config = dict(
    qk_norm=False,
    decay_fraction=0.87,
    seq_len=512,
)
Each number is 128 + 24 x the weight over its row's rms, rounded and kept within 0 to 255. Layers, rows and columns count from 0. Numbers have three digits each. The size before them is the row's rms in percent of the matrix's.

# layer 3 MLP up, 768x192, rms 0.284, rows 493-514, columns 128-191
110:143109098130086133114127165139098107116163138142109123115128135116133096098155165165073118104123160138092171101128130144142105141112135139165140184098097078149094113113143159127125128130132129
097:144113088150094075064111117102069139152150173118118153104136121134114128128131134141139147143129107133148095121120123120121141146156154137131141111107088145134123112125137130099122124115168179
100:112105126168118096122132149156200097157113125115115072104108126133156131088101159143146127106121157103107103098138101105159100138185123146118115151123143095080126144124129159123149130112140120
098:114132109129108111148109116141152133128147098148179098129130140080101102172125123109143176119119134108132155137119130107137135155121105134100135137190114101118107131173105139114162105122132113
108:172138136118102187128099093082137109132107133122119117113137127136156151100130117143135134146134095144162098124134142089171125137128114128116158112143149164119137151081123089130127116145102110
099:145160095171154124091156119102145129180127108126128117138096105107144131116165119109139126140147165110143141131122150121123129131085098167115147118143099134157116079124114125114146151104135140
098:083131122114105128173147132145174132149104140168156154192177141134117116160138140127114158130083123169138120106138087113113123136135148117109143115132185121157151118128099138144124063123180113
104:101107164137154117093136092122123076156119163109097150115138127159180163092104135140104166143119100115128117149133120119145149140107156138160168151112114157164129127098133128143101145120117162
097:159153107086129137146114095116143122112136142181120144157170104112130144153134157110135134145166126128066156131130081163153123090133122120114147119134087177143120167129139140145148114107137139
098:125166116103134121046158085105135146094127133129124122104154160111122222109125129175108137109109141139129124142125135094118128142123138136122103135176145171124108106112139127148167146117104126
099:153118116104130137124135144141113146135114164128057104143115155151133165107109147110094106122137123132124139118088133123115156188159139162124133104150104126147062112088111100148136155146100138
101:138154108076136136140162173135119146115143141109139138094116151111113142175140157103123080115129125141145116156132101102150141133134144158129100096099108112139135141133111131117110185095149152
104:145117139111091150154146175119142159127131154138151113155122120135130110082134113129135108112157161155154162078135115108121090176150145129128114142086113101148135130137177116149093108100161128
104:129162131103156129136090119130143128148110118124144127095120091138160129118133098126118090140190133159121105184153155084134107100144139144152119108106100142120129161136112118113115151116129116
110:165107090138155116088163110124123085108132139129097161120135140137114108138122103163137137136119091162118119155112103114167127129120149157122102136116116120118126177128125098100070145141144133
097:129161117168093145148172137114131141133162104124099115144154130151109131139156109127131101159129077165179107141180143118125071133148142163145106106097115111094150087144107086134157145099141104
093:144119100108163175084102094122156160130156111117130136140127133105157136085156123123144144161112136091126146120137149136131099136107136146126182115131153122164087142141169119136086155111118119
106:119138140132160150117127115137108151116140146091139110138123128164122153115154118059132148173160127087103114129181091143138155103153093107137162099094142101118096155139099108155116068136155125
099:112130122146133162111145140106155121161151124117140181143114146169069138088140107138149153069109126134074129113119121086106172114106107113114158136135103131144111172160133129098137138117121133
100:153150113166139146166122156131111156102099124083097134148146134136120095132098161137124138127127110119124126154074121123129152188139111129139146163167125105146111159119113131142144102157092161
101:102115123159116154098116155152162095098176130138145150113095109138138126125140128137099154143143138096167149125088147171098130116148124141170151111189119142131105170113098127108163116142143112
097:138129130122130128124096153076121132144092132114131123139170096103092141113113099121136093128109122095118103179166167150128122142127149097120105130156145128161122161120130120149070098125108135
# layer 3 MLP down (transposed), 768x192, rms 0.265, rows 493-513, columns 128-191
099:138121126137138151090118098138173122125162165136166110161129129133165117151112101144171137149129089136073120116109099134137105147135152170084151074142149069117097128143135117168148142112119150
102:116107078142120117134145156119099107142153133109130130139139154124115115112138130167063176164102119144107150119157125059139173109164120153090141119139151124124123098135108132160148176105145143
102:119140113114156130115121128089094160111131131122101140152125095097099085123124129121135128139124133123126084148144146139136127076104145086144139135122102115143099117153154056134153105110140098
111:083148120114141130109140128143113135097097127142147109138125116116081154132122157149132121111102113117098124143120129103092115117108109133156112126157169139145135137099125187150137135132117188
108:121144123145168113065143121133123123157161183127101177139147150097124182120105131133112175107145144087144113108113115122143113153137130098115105070133141127127152136092113128154146126096141149
107:132137079121105153086123154126108094170126150112153135116131097139136169140101115154113129181113112136120118114101183152082133141102094142121134153094108166151157113125160107151133114156140125
104:101131167128139132099151126093138162126149131080146101156096130141143154148125141088128130093153170150132126127128138104145129145128158070111178103129118136154153107130142106128119126098119103
111:141109106114146109113141091138134127146124152144132166152119130116113150113127171104141106153083124123140091121120095103084177139141138150152087112106123121157130112115081115129119151128088110
108:148134140141120115096126153124123156165115127180142130105150153130153076145156082091094157137125129157101146093104129127131141122149161124184150173170108120119140125147170152118130103137124129
102:156094128097097129127150137108128160096093134139107142149128133142150148110080124120161129139150137179142162107130097131131103130117133089142103131135096162073137154163106086136119132158109146
101:112110111165160101134163113132122107114161133142178153105126126106153135142128120117160169106126070113152121119147109101119075100160127095105151102136119144113158131090122138118133150102138139
093:103092130133150126099137123104153206122118096116091126106123144139114131094112141171061149134162142145144128129176119143123107092089159104083165147152121115132123129076132152145134137118093146
101:152135102155140161089167125115124088148117117138117096165104155144143064131127127117118148144156190131120109135165125175128145126097115096137155138119140121122156155126134146175126120112140131
109:169196134126110153134128135143149116104146137144115166165108153153155148116075107154122165130121155127141152150138146118123109092159123136151112118138106124054173092139124127145102157082139124
109:139123075166165149107140152108184153123136176148094153157099104140106110133119136145123132154129110098151112117118154138138154121082153129129146063091136107156150112143110113125132157141104111
106:075131118115147130132127101089110117131099123117136084169130152130088114166166134174119147135122098170125112151113077101139131069166161132127144157094149101146119106214135157086149145125137119
082:109132117146113114167129144142118145148125125101133109151131147162128159137132116146147126101134154137137109139112158142180152088153133135079107151120101146109165068115112134131118123124147106
102:152149136099136152127137117114143126151119115158115129105138128143105119134086119173119093116088102128082073127110127151121146105116138139183086107149139122157143142157157123175116157139097146
098:132112123123136129143141153176110138105143132131115134092136156112122144155135118100095140145115147158150148141138160148095131133176097122078097116135112137097141084162118170174138106132085166
093:103167141156140174118146187143114118143123131107187166142115078150173114119139164158191096192140094105168116107102083138101149119103139139160145098128091136136112100168130132095072116116134084
093:129164096099120184145132141112095100131107137102122110147138146087088086137125142147148109149140098134131080115147096137110106129116110169139164113099172129110160088125108149113098161076120154